Each number is 128 + 32 x the weight over its row's rms, rounded and kept within 0 to 255. Layers, rows and columns count from 0. The size above them is the row's rms in percent of the matrix's.

# layer 5 MLP down (transposed), 1024x256, rms 0.0755, rows 531-555, columns 0-63
size [103  96 100  77  98 111 102  91 109  93  92  95  94 102  91 105  96 103 105  87 105  95  88 118  98]
[[100 169 151 154 142 175  93 122 145  85  87 133 154 167 148 156 142 155 168 152 117  89 104  74 172 120  81 119 132 119 116 104 108 176  87 165 198 149 164 146 124 109 117 125 144 122  68 192 119 120 141 141 122 136 154  71 115  65 139  77 116 179 136 124]
 [154  75 128 192 134 149  52 121  88 147 153 185 140 123  90  94 125 117  66 165 193 138 144 100 169 125 130 116 137 105 153 136 120 110 130 132 135 135 103 142 115  86 175  96  94 109 139 122 133  84 146 201 103 119 108 164 159 165 112 121 112 154 112 209]
 [127 157 109 139 158  97 156 185 166 152 139 114  99 190 182  57  99 133 148  72 168 116 143 118 138 104 142 117 147 155 132 150 142 138 139 192 146 163 122 159 152 111 140 137  49 138  93 135 157  76 130 161  63 133 121 104  92 128 118 103 155 120 145 153]
 [125  88 114 111 149 110  99 107 118 142 117 143 154 102  70 112 159 147 181 157 163 106 162 137 141 140 113 160 184 126 115 139 100 146 136 168  68 110 130 212 140 122  77 122 133 103 115 126  98 120  84 106 137 141 128 136 130 143 105 106 154 127 151 155]
 [127  73 120 131 125 126  94 129 113 141 140  88 159 114 142 126  92 111  62 118  64  92 158 147  73 147 121 173 109 149  87 122 120 137 156 112 147 108 134 122 166 130 109 124 151 135 131 165 108 120 156  80 146 129 126 162  65  91  75 156  92 174 128  91]
 [105 105 156 104 140 111  98 141 126 147 133  99 112 181 144 108 149 117 123 113 148  51 138 126 143 122 159 172 100 120 113 106 117 122 127 154 124 101 157 108 111 137  91 143 113 209 158  77  88 116 129 119 100  58  99 156 211 145  72 115 177  88 130  94]
 [136 161 115 161  69  81 121 136 164 134 118 124 168  99 104 123 169  84 160 140 131 166 132 136 101 127 152 136  99  76 123 147 100  95  69 174 119 139 143 155 137 119 101 131 131 152 216 149 148  64  99  65 175  78 131 100 109 133 117 155 172 102 167 124]
 [143 121  65 175 188 130  89 100 123 117 110 183 150 131 160 111 174 105 119 123 142 110  74 104 146 152 172  89 136  86 139  55 146  65  92  86 178 142 103 152  73 125 148  91 194  99 169 162 104 130 137 107 143 138 123 100 139 152  93 197 130 173  86 161]
 [111 110 118 130 117 158 112 153  92  90 132 120 109 123  94 158 111 148 122  87 181 116  80 110 163 123  89  87 118 150 148 196  81 129 119  92 157 210 155 123 148 136 162 113 145 162 157 137 133 232 138 118 123 126  83 124 121 120  73 146 103 170 176 155]
 [191 176  91 128 127 117 145 176 149 149 109 150 153 106 155 160 166 128 124  72  78 135 148 132 120 126 160 135 145 154 121  92 133 123 217 137 100 128 168 162 155 124 150 178 186 160 126 132 146 132 212 107 101 175  93 161  68 112 103 120 155 123 186 123]
 [110 172 103 134 113 143 149  74 123 135 150 107 120 176 117  66 183 165 155 100 161  90  84 165 140 138 129 117 134 101 152 157 113  99 109 209  99 131 130 132 106 105 151  82 151 161 162 120 132 151 145  78  97  93  72 170 157 125  66 110 112 160 131 184]
 [152 111 131 122  99 142 156  88 136  72 174 120 103  89 114  92 148 161 161 126 134 123  94 150  43 166 139 111 159 136 223  91 107 160 182 128 159 115 156 108 212 177 118 129 145 146 169 131 104  82  93  87 127 156 132 135 139 179 110 144 106  66  87 103]
 [173 125 155  73 122 122 129  90 112 160  92 173 141 104 142  78 139 137 198  85 111 109  99 114 165 138  76 164 127 141  88 139 173 148 158 120  71 158 173 148 127 102 110 140 142 177 138 115 110 141 166  87 112  87  82 200 138  78  33 129 110 108 163  98]
 [106 146  95 125 138 161 133 202 130  88 183 151 127 124 106 120 110 159 135 142 157 136 118 141 123 149  94 114 117 157 139 170 114 143 169 143  43 133  80  95 138 140 200 120 129 168  72 132 132 152 103 140  76 130 171 125 132  97 134 174 145 149  65 156]
 [130 106 154  88 196 120 204 115 117 109 144 135 143 107 152 143 115 129  52 123 122 130 107 122 117  56 170 111  59 124 168 153 172 112  90  74 109  70 122 157  82 174 107 144 204 161 142 121 103 156 126  98 148 136 136 140 149 162  79 138  93 159  93 114]
 [150 131 132 152 125 143 102 137 161 158 164 167 109 144  99 131 139 159 108 131 117 144 154 130  98  74 130 142 126  46 155 116 166 130 139 112 150  99 165 155 120  45  29  90 134 160 115 111 116 105 126 135 142 111 149  76  98 139 127  90 116 154 116 164]
 [ 84 103 151  98 179 151 111 147 112 149 122 159 133  65 143 149 115 126 111 150 119  66 106 138 155 152 108 144 100 135 113 147 170 106 165  90  92 145 170 107 192  65 111 132 143  70 124 153 134 106 102 131 117 163  74 111 147 115  76 122 105 125 122 126]
 [166 197 146 115 133 195  69 178 206 164  62 181  32 187 140 146  99  81  86  80  93 184 118 129 170 124 151 161 128 157  57 136 125 133 115 142  91  71 135 130  89 112 116 117 140 104 107 150  93  71 170  87 108 144 103 197 160 104 110 135 148 151 169 158]
 [150 100 157 132 101 116 156 182 209 109 145 120  65  67 114 128 126  99 123  85 147 129 127 100 103 151 108  74 100  87  98 175 112 151 184 146 128 124 165 129 143 169 104  95 151 174 146 130 157 128 141 115  62 104 162 136 104 103 131 151 194 126 134  88]
 [118 121 166 125 138 129 183 121 189 103 116 115  57 150  94 107 128 110 115 156 114  76 182 226  89 136  99 111 114  91 111 106 118 115 156 146 188  84 151 117 101 125 102 115 182 101 129 143 157 180 122 152  99  88 203 125  94 119  84 122 135 147 116 169]
 [119 166 197 156 127 111 181 187 168 100 161 171 115 184 103 154  98  90 132 112 131 120  93 144 148 183 164 180 167 168 139 145  85 118 112 123  88 160 138 106  95  84 130 113 120 119 147 144  70 118  62 114 124  97  84 144 149 132 142 126 150 102 183  59]
 [124 104  62  48 174 103 149  84 116 193 128 166 127 169 150 152 137 204  97 125 160 111 152  81 112 109 122 123  96 121 155  85 120 116 169 151 116 153 178 141 134 130 137 163  88 132 141 111 115 190 184 127  95 150 100 106  97 136 174 212 146 156 145 138]
 [171 148 176 104 132 131 134 179 126 111 126 132 105 124 136 127 140 165 106  91 117  75 127 208  83 129 101 102 122 148 114 151 215 171  79 108 101 130 103 137 120 157 172 177 131 165 132 188 100 119  91  99 136 122 139 145 161 100 113 145 122 145 152 157]
 [157 126 140 120 129 155 125 180 145 102 111  92 133 157  74 102 173  81 136 133 150 142 156 101 133 144 159 119 107  71 106  99 102 150 140 144 199  99 122 167 126 152 151 117  82 119 172 132 123 121  90 130 198 145 154 152  93 166 129 160  87 101 119 103]
 [ 40 116 100 105 117 101 136  95 116 116 185  93 196 132 149 127 156 101 185 185 145 131 110  81 109 112 111 164  98 149 100 122 123 149 108  91 104 119 118 157 146 125 164 127 163  73  93 124 176 143 163 148 124 114 124 128 166  78 147 170 169  74 128 109]]
# layer 5 MLP up, 1024x256, rms 0.0792, rows 532-555, columns 0-63
size [ 99  99  86 100  96 107  92 113 102  93  97  79 100  87 103  79 104 107  91 109  99  91 113 101]
[[165 193  97 136 144 101 168 129 164 105 122 141  65 166 116 200 129 135 156 144 139 111 116 135  75 119 143 129 187 146 106  81 141 183 115 128 119 142 146 161 119 154  46 112 190 108 148 131  91 185 172  50 164 139 116 151 141  96 136 167 163 115 153 108]
 [104 115 138 115 124 135 117 154 120 130  80 206 133 123 101 167 112 195 177 151 147 104 124 168  66 131  81 138 172 100 153 125 124 145 105 111  94 137 221 131 125 177 117  93 161  98 118 154 189 194 116 151 160  80 141 197 162 160 100 188 120 108 170  89]
 [153 115  88  89 133 159 149 128 136 148 102 139 160 144 129 117 137 162 102  96  85 103 162 148 123  90  87 103  87 143 103 139 129  45  88 126 122  80 142 106 161 167 156 114  92 172 129  93 165 154 143 109 140 147 156 196 134 190 131 147 120  87 119  90]
 [196 125 109 149 195  90 173 126 152 146 109 138  63 135 109 109 119 151 126 103 188 127 183 105 138 144  57 142 184  51 135 105  99 142  95 168 117 166 147 100 127 135  92 123 150 128 107  82 176 137 142 143 157 159  84 167 189 186 211 134  92 123 106 168]
 [125 172 112 127 106  92 128  85 155 130  70 156 116  97 119 149  66 116 137 158 168 140 143  77 152  71 102  88 129 138  86 203 146  79  84  84 172 166 151 132  94 128 151 125 122  88 137  43 166 112 108 166 154 181 131  86 134 169 160 111  96 135 142 144]
 [196 101 120  63 156 129 103 112 116 127 154 108 112 161 179 149  72 156 109 113 152 119 149 172 171 165 154  98 129 128 133 138 180 131 171 113 138 120 101  63 127 122 180 121 127 116  86 122 118 128 156 163  74 198 164  93 132 116 109  94  81 163 139 135]
 [117 111 129  57 109  92 177 129 115 106 160 121  92 107 107 152 122 131 105  76 155  93 144 126 136 128 126  68 164 215 121 154 113  70 138 125 123 139 129 108  89 154 164 161 128 135 106  84 142 107 137 100 116 147 124 107 114 156 106  95 125 149 148 150]
 [166 145  84  74 106 142 137 109 157 138 134  88  99 131 134  82 157 110 163 112 113 154 140  59 129 136 164 155  90 104  81 117 190 172 132 198 137 148  86  88  68  89 115 140 102 122 110 147 155  52 118 136 192 115 180 160 142 109 153  62 140 113 150 106]
 [171 130 121 186 113 140 121 150  71 118 134 136 141 173 198  69 182 103 139 120 114 130 115 146 155 132 130  83 175 162 155 100 157  96 106 140  91  72  53  90 145  93 124 117 128 175 116 108 150 123 135 140 168 147  80 122 134 173 116 106 106 199 131 118]
 [157  91 191 172 130 148 134 148 156 159 103 116 117 159 155 206 131 131 155 148  77 102 134 130 148 121 102 164 170 226 161 136 162 161 179 120 145 115 111 134 168 150 144  96 126 197 128  31 101 136 114 124 123 137 152 168 108  73 123 107  97 125 132 120]
 [147 104 143 153 197 122 170 131 127 112  95 148 136 147  97  98 176 115 107 152 110 152 142 156 157  89 143 181 121 163 102 122 130 141 106 164 137 119  98 161  78 150 112 135 135  77 133  81 145 202 130 137  46 136 142 161 129 120 205  90 159  96  62 138]
 [147  90 195 191 194 105  86 179 108 115  84  75 178 163 163 135 159 125 158 125 104  89 205 147 114 157 155  66  72  42 103 138 154 115 130 131  95 134 116 113 135  58 132 142  88 131 115 147  94 166 142 101 148 109 127 147 154 129 162 134 130 161 125 149]
 [169 151  99 162 110 121 125 117 148 155 120 138 146 145 134 172 134 118  78 104 122 107 116 181 120  55 107 134 135  88 129  75 102  91 140  99 211 110 150 157 150 118  61 131 138  69 109  84 174 137 142 146 158 118  31 185 137 163 124 145 103 105 188  87]
 [ 94 149  72 142  60  81 130 105 117 132 174 107 126 109 115 172 133 162 157 115 180 136 123  73  94 140  93  92  85 113 102 144 134 130 141 189 153 122 145 117  81  87 140  96  82 116  79 132 116 109 174 117 101  71 187 150 142 125 127 147 187 101  83 155]
 [101 104 131 137 128 182  51  86 126 132 123 127 103  97 113  80  91  65 107 102 139 117  50 131 157 174 137 132 111 121 123 169  88 102 113 124 139 138 148 135 177 118 109 162  39  97 137 153 139  90 142 128 103 100 145 181 128 150 141  90  58 121 129 101]
 [116  86 180 130 145 117 137 115 132 120 144 131 126 125 144 124 118  54 144 154 140 184  89 114 142 124 182 148 145  87 172 108  55 196 130 135 132 114 134 105 127 102 141 135 125  87 137 114 103 165 154  73 150 136  99 145  99 178 146 110 119 128 115 160]
 [106  75 116 105 176 118 170 132  96  97 150  44 149 126 106  86 117  96 170 159 105 116 129 127 102 148 136 131 110 127 161 167 106 128 120 114 133 199 139  91 161 139 130  91 124 166 116  81 180 138 120 169 128 123 134 115 102 193 103  65 162 123 123 161]
 [ 93 152 102 122 205 142  89 107  70 141 149 153 146 157 152 121 145 128 121 148 107  73 140 103 173  93 123 160 118 185 136 102 126 107  73 156 140 132  76 157 136  84 150 132 121 127  99  98 163  84 173 135 180 134 118 166 106 147 172  99  96  97 106 166]
 [140 130 158 116 140 108 125 112 128 141 115 144 137 161 106 159 124 111 141 143 111 111 140 121 121 131 138  96 189 134 129  93 119 130 133 128 146  83 104 122 180 135 144  46 153 138 132  56  94 168 146 124 138 157  90 101 107 147 125 113 130 131 119 118]
 [122 106  54 148  91 162  99 137 114 128 109 102 150 111  98 109 122 106 136 182 143 173 137 140 127 119 153 129 119  86 194  99 118 150 119 147 170 176 139 128 147  52  86 149  98 106 146 121 118 179 126 106 126 161 114 154 149 135 146 155 139 148  85 120]
 [158 134 131 147 120 136 108 165 112 119 136 143 148 158 117 155  55  89 138 149 100 130 210 121 193 140 150 135 133 119 152 147 176 113 143 151 158  98  89 115 137 182  92 120 106 115 103  72 135  67 189 164 105  62 175 164 161 143 172  79 109 111 134 110]
 [ 92  49 144  87 130 149 148 128 153 136  93 151 136 129 118  80 127 110 191 195 107 102 122 190 146 119 137  48 145 176 117 110 105 124  78  93  93 136  70 116  89  77 186 115 118 177 123  85 174 154 145 135  73 206 123 105 156 137 119 102 156  67 184  73]
 [145 144 104 145 173 124 125 158 120 121 197 202 127  96 166 139 145 151 201 123  91 153 120 110 147 104 137 120 188 124 200  99 167 131 121 154  90 148 130  97 166 114  97  74 145 171 145  88  45 144 149 106 103 126 102  78 103  77 107 163 171 168 132 101]
 [199 118 134 155 166 151 123 175 134 126  54 165  65 142 147 111 107 169  92 103 138 114 133 187 175 118 142  59 123 102 167 142 142 127 153 161 123 126 198  95 119 137 128 113 125 175 164 123  72 106 135 117 125 131 115 121  79 124 132 100 117 168 114 112]]